Weights of a small transformer language model: 9 layers, vocabulary 8192.
Each number is 50 + 12 x the weight over its row's rms, rounded and kept within 0 to 99. Layers, rows and columns count from 0. The size before them is the row's rms in percent of the matrix's.

# layer 2 MLP up, 1280x320, rms 0.051, rows 523-532, columns 160-319
083:52 51 52 36 67 43 61 45 60 54 43 57 75 66 37 58 59 48 51 54 58 51 58 54 43 44 54 69 59 58 43 29 66 40 50 66 24 53 26 66 30 73 49 54 34 57 62 43 24 45 56 29 27 61 66 50 66 38 22 46 54 45 54 59 49 69 33 68 44 75 64 45 51 60 75 43 48 40 40 72 58 54 42 64 29 56 59 37 47 58 61 27 40 58 49 49 42 32 46 52 48 64 41 49 48 52 37 76 38 50 64 42 54 47 49 49 51 46 37 57 40 53 49 58 66 49 53 58 56 40 24 61 40 24 64 55 68 46 30 61 43 33 57 39 43 42 61 44 64 49 64 59 47 53 49 43 35 50 71 28
089:65 53 49 57 62 20 37 33 54 53 69 57 48 52 28 36 52 49 42 55 72 68 33 44 61 44 55 68 74 61 70 32 61 46 49 58 37 60 46 43 74 52 49 38 44 59 54 50 37 59 38 43 39 57 57 51 29 42 20 44 58 52 52 52 21 45 52 54 65 65 63 39 55 49 53 41 59 37 42 45 49 61 67 44 47 54 62 24 67 52 58 44 64 56 44 55 79 56 56 33 45 65 43 34 50 43 51 45 63 35 77 64 61 39 45 36 52 52 49 52 68 46 62 61 58 38 57 44 33 69 61 67 45 69 64 57 62 30 25 57 55 65 62 49 74 57 40 29 47 48 51 60 55 66 52 57 64 57 52 31
121:45 45 54 52 45 51 51 56 48 35 56 54 65 63 43 67 39 68 41 49 36 66 67 41 38 53 63 52 52 26 38 67 57 58 67 55 55 27 43 43 53 54 59 37 58 49 69 45 41 61 60 32 52 51 45 52 34 64 41 54 42 39 85 38 58 41 52 42 60 54 25 41 65 29 57 55 55 43 64 58 62 56 36 42 42 73 64 59 33 56 55 46 33 52 72 59 51 50 46 54 41 47 50 15 51 54 46 57 33 39 51 33 44 44 66 43 48 48 56 34 46 58 50 29 56 51 61 59 37 38 40 42 66 57 51 69 70 45 75 64 66 49 63 53 46 53 60 43 54 33 30 51 65 44 48 42 23 43 42 42
099:52 71 45 58 44 34 35 47 48 68 60 49 67 49 57 65 46 54 42 35 38 67 45 49 44 44 61 54 50 54 28 56 59 73 56 51 57 45 53 57 25 34 60 51 51 58 48 45 46 47 64 40 44 69 59 18 63 25 55 42 37 55 55 43 53 51 45 98 50 61 38 67 17 42 46 44 43 50 48 52 64 65 40 76 42 46 46 39 47 47 50 62 27 58 58 65 57 47 51 15 72 52 33 44 52 66 53 72 35 46 51 84 59 55 44 52 44 69 46 53 60 53 53 35 51 52 42 61 55 33 33 41 39 44 65 72 59 40 38 69 58 30 53 44 41 38 48 58 38 49 48 52 62 38 69 41 50 44 26 55
104:61 59 61 51 53 61 65 48 56 36 59 57 59 68 29 53 39 48 45 66 55 60 32 32 40 51 36 68 29 39 42 49 43 55 77 50 52 48 33 55 28 73 42 49 59 55 70 55 56 48 61 65 47 44 33 31 35 57 52 35 37 31 60 35 43 38 40 63 51 66 70 28 34 30 60 76 58 63 56 47 50 43 33 36 51 39 62 57 30 41 68 46 53 74 48 72 54 35 61 45 49 50 54 69 48 51 46 50 62 34 51 54 44 40 62 66 76 38 52 50 27 36 24 58 55 53 64 44 47 56 56 57 62 30 53 46 29 74 64 64 58 58 61 40 51 29 57 45 52 58 28 48 25 48 54 46 53 67 49 48
104:62 47 71 18 57 50 71 40 66 53 56 57 49 38 44 58 31 65 46 55 43 55 47 15 37 44 43 37 29 34 63 60 34 51 81 50 41 57 33 61 36 70 67 51 55 65 70 51 62 33 61 32 44 30 36 56 44 64 40 60 63 29 59 65 44 39 20 43 46 71 35 44 42 61 63 50 76 54 53 53 39 49 47 47 34 75 67 58 51 42 83 53 45 52 43 67 58 61 39 63 45 58 44 49 41 52 56 56 45 38 45 26 24 62 53 68 84 27 42 32 37 48 39 41 71 52 57 53 11 56 27 75 62 33 49 32 56 57 54 53 48 48 45 60 56 63 48 43 52 67 51 37 46 46 36 61 36 39 49 45
116:67 74 57 33 48 53 61 51 49 47 44 43 64 38 64 45 20 66 45 59 46 71 46 35 48 13 58 40 30 46 54 48 48 53 76 42 50 38 49 45 75 45 40 34 44 63 66 54 59 46 69 53 51 61 44 67 63 87 40 60 46 51 49 62 54 48 32 42 53 58 37 47 39 60 57 44 77 41 45 49 45 55 68 73 52 39 74 43 50 71 67 54 54 36 26 52 60 63 43 43 45 63 33 69 45 50 26 50 28 33 39 46 30 28 49 67 67 48 59 31 40 50 45 27 56 57 58 63 39 61 27 30 75 41 52 59 53 66 34 59 53 61 62 51 45 69 70 54 61 64 32 36 36 58 47 48 53 66 51 58
092:63 42 60 50 24 41 31 65 35 34 71 49 55 74 23 41 56 66 57 66 49 67 48 42 50 46 21 72 49 68 52 53 46 42 48 47 61 35 54 50 64 52 55 45 27 45 50 43 46 40 35 51 44 51 41 48 25 68 55 48 59 46 33 47 46 53 48 56 41 62 50 55 44 59 48 57 56 61 61 42 41 39 38 34 53 36 62 45 50 63 58 37 37 58 64 69 46 50 46 67 42 70 27 68 50 26 52 44 52 33 52 52 66 47 51 56 53 53 54 59 52 56 40 39 48 37 62 45 63 36 45 78 64 75 58 53 42 44 50 60 51 74 32 51 50 64 55 56 58 57 43 66 52 72 52 63 48 34 49 47
092:61 53 70 33 68 53 50 42 36 45 58 49 46 47 47 50 55 46 44 66 33 39 52 43 26 44 35 61 61 32 43 42 60 37 74 44 47 40 47 34 48 51 38 49 40 78 56 28 59 64 56 56 36 40 35 32 53 45 52 33 43 41 40 73 59 34 51 60 56 66 50 39 44 51 60 54 60 44 45 69 58 71 40 26 35 30 70 24 37 42 69 58 42 38 71 54 41 56 59 35 28 66 41 66 42 56 22 62 36 39 58 55 49 66 32 48 60 39 33 55 49 37 59 56 78 59 47 47 55 49 30 55 48 42 82 23 33 54 62 62 73 39 51 41 56 46 68 51 63 50 37 53 37 36 53 41 54 61 67 51
095:46 56 72 43 53 58 46 54 67 31 45 42 61 62 40 61 44 45 50 59 33 52 50 28 35 46 43 37 51 59 34 60 62 61 72 55 51 50 54 40 40 34 72 43 38 64 53 53 27 37 37 40 26 40 55 45 49 43 47 37 32 38 63 46 77 25 31 65 47 63 34 52 32 44 52 48 52 52 34 57 54 42 38 33 60 45 57 62 32 41 63 46 52 56 46 64 32 66 30 66 19 46 46 57 48 50 47 74 57 32 49 45 10 34 67 46 57 48 63 15 62 28 42 66 74 61 41 49 48 60 29 56 49 52 57 65 52 48 53 65 57 61 44 55 49 52 58 81 52 59 49 34 40 63 49 64 46 55 74 54
# layer 2 MLP down (transposed), 1280x320, rms 0.0354, rows 523-532, columns 160-319
062:53 47 53 32 51 48 66 50 42 54 46 57 44 53 55 58 50 58 53 49 32 35 64 53 35 54 53 50 74 59 47 55 61 08 40 44 47 31 35 40 44 24 48 33 46 47 59 52 33 65 31 66 44 55 67 50 75 42 55 67 47 84 56 21 53 67 29 38 75 50 51 49 46 43 28 42 46 40 46 54 50 59 36 57 70 34 67 45 56 52 45 61 47 39 80 44 59 57 59 64 45 55 38 48 53 68 52 53 45 58 65 62 45 62 57 49 53 51 64 43 69 40 71 52 50 54 63 52 56 33 32 60 39 49 44 60 34 41 48 39 59 50 44 40 63 42 47 52 39 49 43 35 67 48 67 65 54 51 51 39
076:52 44 74 74 53 55 50 53 24 57 67 45 38 49 61 36 25 40 55 53 56 67 33 47 37 62 26 44 26 62 36 49 31 60 61 48 44 42 50 43 43 50 45 48 56 67 65 53 31 31 45 30 45 64 64 44 45 58 37 42 51 57 52 51 29 35 53 63 41 32 41 67 48 59 52 40 60 43 37 40 50 45 57 65 49 59 51 41 47 63 53 50 36 56 48 70 59 49 53 41 53 41 55 70 53 31 35 60 87 58 21 66 42 64 49 57 40 52 36 38 47 16 69 60 66 49 66 57 47 41 50 68 46 49 33 63 58 48 42 48 53 57 43 39 66 48 49 49 31 70 64 53 58 28 63 63 47 63 43 38
105:52 55 49 64 70 62 64 58 23 68 63 45 47 73 42 46 18 45 29 36 51 32 64 47 64 49 51 61 35 51 54 24 31 49 53 44 64 42 77 51 56 18 41 67 53 33 51 53 60 37 40 60 52 57 50 70 55 41 44 57 48 56 41 63 58 50 44 69 41 44 61 42 57 51 41 56 37 61 48 45 52 64 37 47 46 52 53 59 31 39 40 61 53 57 15 17 26 68 49 44 56 43 45 42 50 55 68 46 54 74 59 40 57 51 67 38 54 61 29 52 55 46 67 68 40 40 46 37 70 50 62 53 50 61 52 46 56 38 39 48 37 36 61 56 37 27 31 55 60 54 32 69 45 04 52 45 52 51 58 57
102:52 38 69 60 64 56 66 43 52 33 30 23 53 51 33 33 45 19 49 50 62 57 55 51 64 51 62 40 34 24 66 54 56 44 55 60 24 56 63 52 39 59 61 51 42 39 53 59 56 43 71 52 46 53 51 69 39 77 65 62 45 59 48 60 31 51 54 22 56 35 58 44 50 59 25 57 69 44 59 56 49 44 46 53 56 60 59 47 56 52 56 56 71 43 51 40 38 61 44 43 46 55 64 37 54 28 53 60 46 52 65 33 32 40 72 49 49 46 47 38 46 56 42 52 64 50 59 57 48 62 40 41 48 56 57 45 50 51 30 38 36 56 44 74 53 72 60 56 75 38 54 56 53 64 38 50 44 67 47 52
115:36 60 52 56 49 41 67 47 57 46 53 45 60 41 47 45 61 61 44 49 71 58 35 45 36 38 28 34 51 35 58 37 52 33 57 52 58 50 41 46 46 42 50 70 44 45 59 46 49 55 64 57 31 75 29 57 45 44 36 53 58 58 57 49 23 69 46 47 43 42 42 57 60 58 70 32 53 10 33 62 28 52 41 67 44 35 55 52 70 50 43 34 36 65 64 55 22 38 56 39 59 19 43 41 54 58 39 49 53 50 40 59 36 46 61 38 56 37 49 41 41 43 51 65 64 50 57 46 49 61 38 45 52 44 63 59 49 55 63 39 45 52 64 48 32 62 60 52 65 47 70 41 57 70 51 54 69 55 53 49
093:42 45 43 52 49 59 43 56 49 42 61 53 27 53 49 22 38 69 29 54 42 48 61 68 49 57 27 64 50 51 59 22 30 59 52 35 52 52 23 53 44 61 40 60 65 60 46 50 49 70 43 32 70 71 55 49 54 45 39 37 62 53 67 61 63 67 36 35 48 48 54 49 55 42 42 59 39 55 51 34 59 57 40 33 62 61 44 80 45 36 32 51 54 51 52 50 77 48 48 56 28 40 65 27 41 48 38 45 73 57 39 22 60 54 51 65 49 46 51 35 56 48 47 42 31 41 50 44 60 55 71 74 69 64 49 36 48 64 76 65 59 55 26 60 57 40 31 47 62 74 63 29 65 47 59 46 54 48 37 55
122:48 63 56 77 53 48 58 29 33 46 46 49 61 50 55 20 45 53 55 44 63 41 23 52 43 41 35 34 39 64 40 45 37 66 41 60 50 50 61 59 53 37 54 46 45 38 45 50 71 46 51 47 53 51 30 68 43 39 47 56 80 63 49 63 67 52 62 56 50 36 64 57 47 39 44 74 47 51 35 55 66 48 37 44 43 41 62 79 55 54 49 66 51 54 50 42 50 39 68 36 37 54 69 51 57 42 55 57 71 50 76 63 59 46 37 64 58 38 31 29 67 36 59 27 54 53 58 35 55 53 54 40 60 55 31 62 33 44 58 44 52 50 59 51 59 43 41 45 45 56 62 37 66 52 70 51 47 47 57 73
076:50 43 64 47 42 36 52 45 48 57 26 49 38 60 38 37 51 50 43 58 39 31 48 60 48 52 54 37 34 72 61 47 46 69 42 57 77 51 54 62 38 56 63 50 44 53 40 50 46 65 45 29 50 61 46 48 48 51 42 64 54 40 35 59 59 61 43 60 58 14 49 33 73 64 48 70 61 42 79 46 35 28 33 42 59 68 41 38 58 78 57 75 24 52 29 45 34 43 50 34 66 43 51 63 43 63 56 40 51 61 52 57 44 45 60 59 43 64 59 53 43 52 66 44 63 39 64 71 32 66 63 19 38 55 59 54 68 55 54 72 35 62 37 69 41 29 34 62 38 28 55 31 67 49 45 52 47 49 40 51
105:57 48 48 44 53 48 42 34 61 33 56 32 27 57 40 29 80 40 29 52 66 41 51 60 25 39 35 67 62 59 55 48 52 61 45 58 46 41 35 65 55 39 52 35 42 51 65 46 55 58 54 42 51 60 60 38 53 44 41 62 44 64 53 27 38 42 57 41 42 56 60 53 65 55 45 62 33 62 28 47 51 62 46 23 44 34 67 14 57 21 36 53 68 64 56 59 47 74 44 65 45 34 39 36 63 42 33 38 46 49 69 41 64 73 57 45 49 43 40 39 64 57 45 65 34 52 43 56 41 71 70 48 36 47 56 31 51 43 43 44 42 53 57 54 49 44 64 30 41 42 35 54 50 68 55 41 53 55 55 71
111:69 52 25 56 44 23 40 36 22 51 57 48 46 50 48 62 61 49 51 46 54 48 39 62 44 34 75 49 55 69 20 57 53 52 48 49 60 46 61 45 59 37 80 40 69 68 43 57 43 38 81 35 55 57 43 42 60 53 52 69 50 77 22 86 54 55 58 54 73 45 58 49 50 56 43 70 47 52 40 47 40 45 40 39 61 50 50 29 45 29 52 61 26 48 48 57 50 72 56 56 54 53 48 46 76 62 50 32 37 46 33 62 47 58 59 68 52 64 35 22 57 55 63 50 29 34 53 45 35 34 57 54 43 53 43 54 52 32 32 21 53 52 57 76 67 46 52 56 48 64 47 64 54 46 53 38 54 38 42 51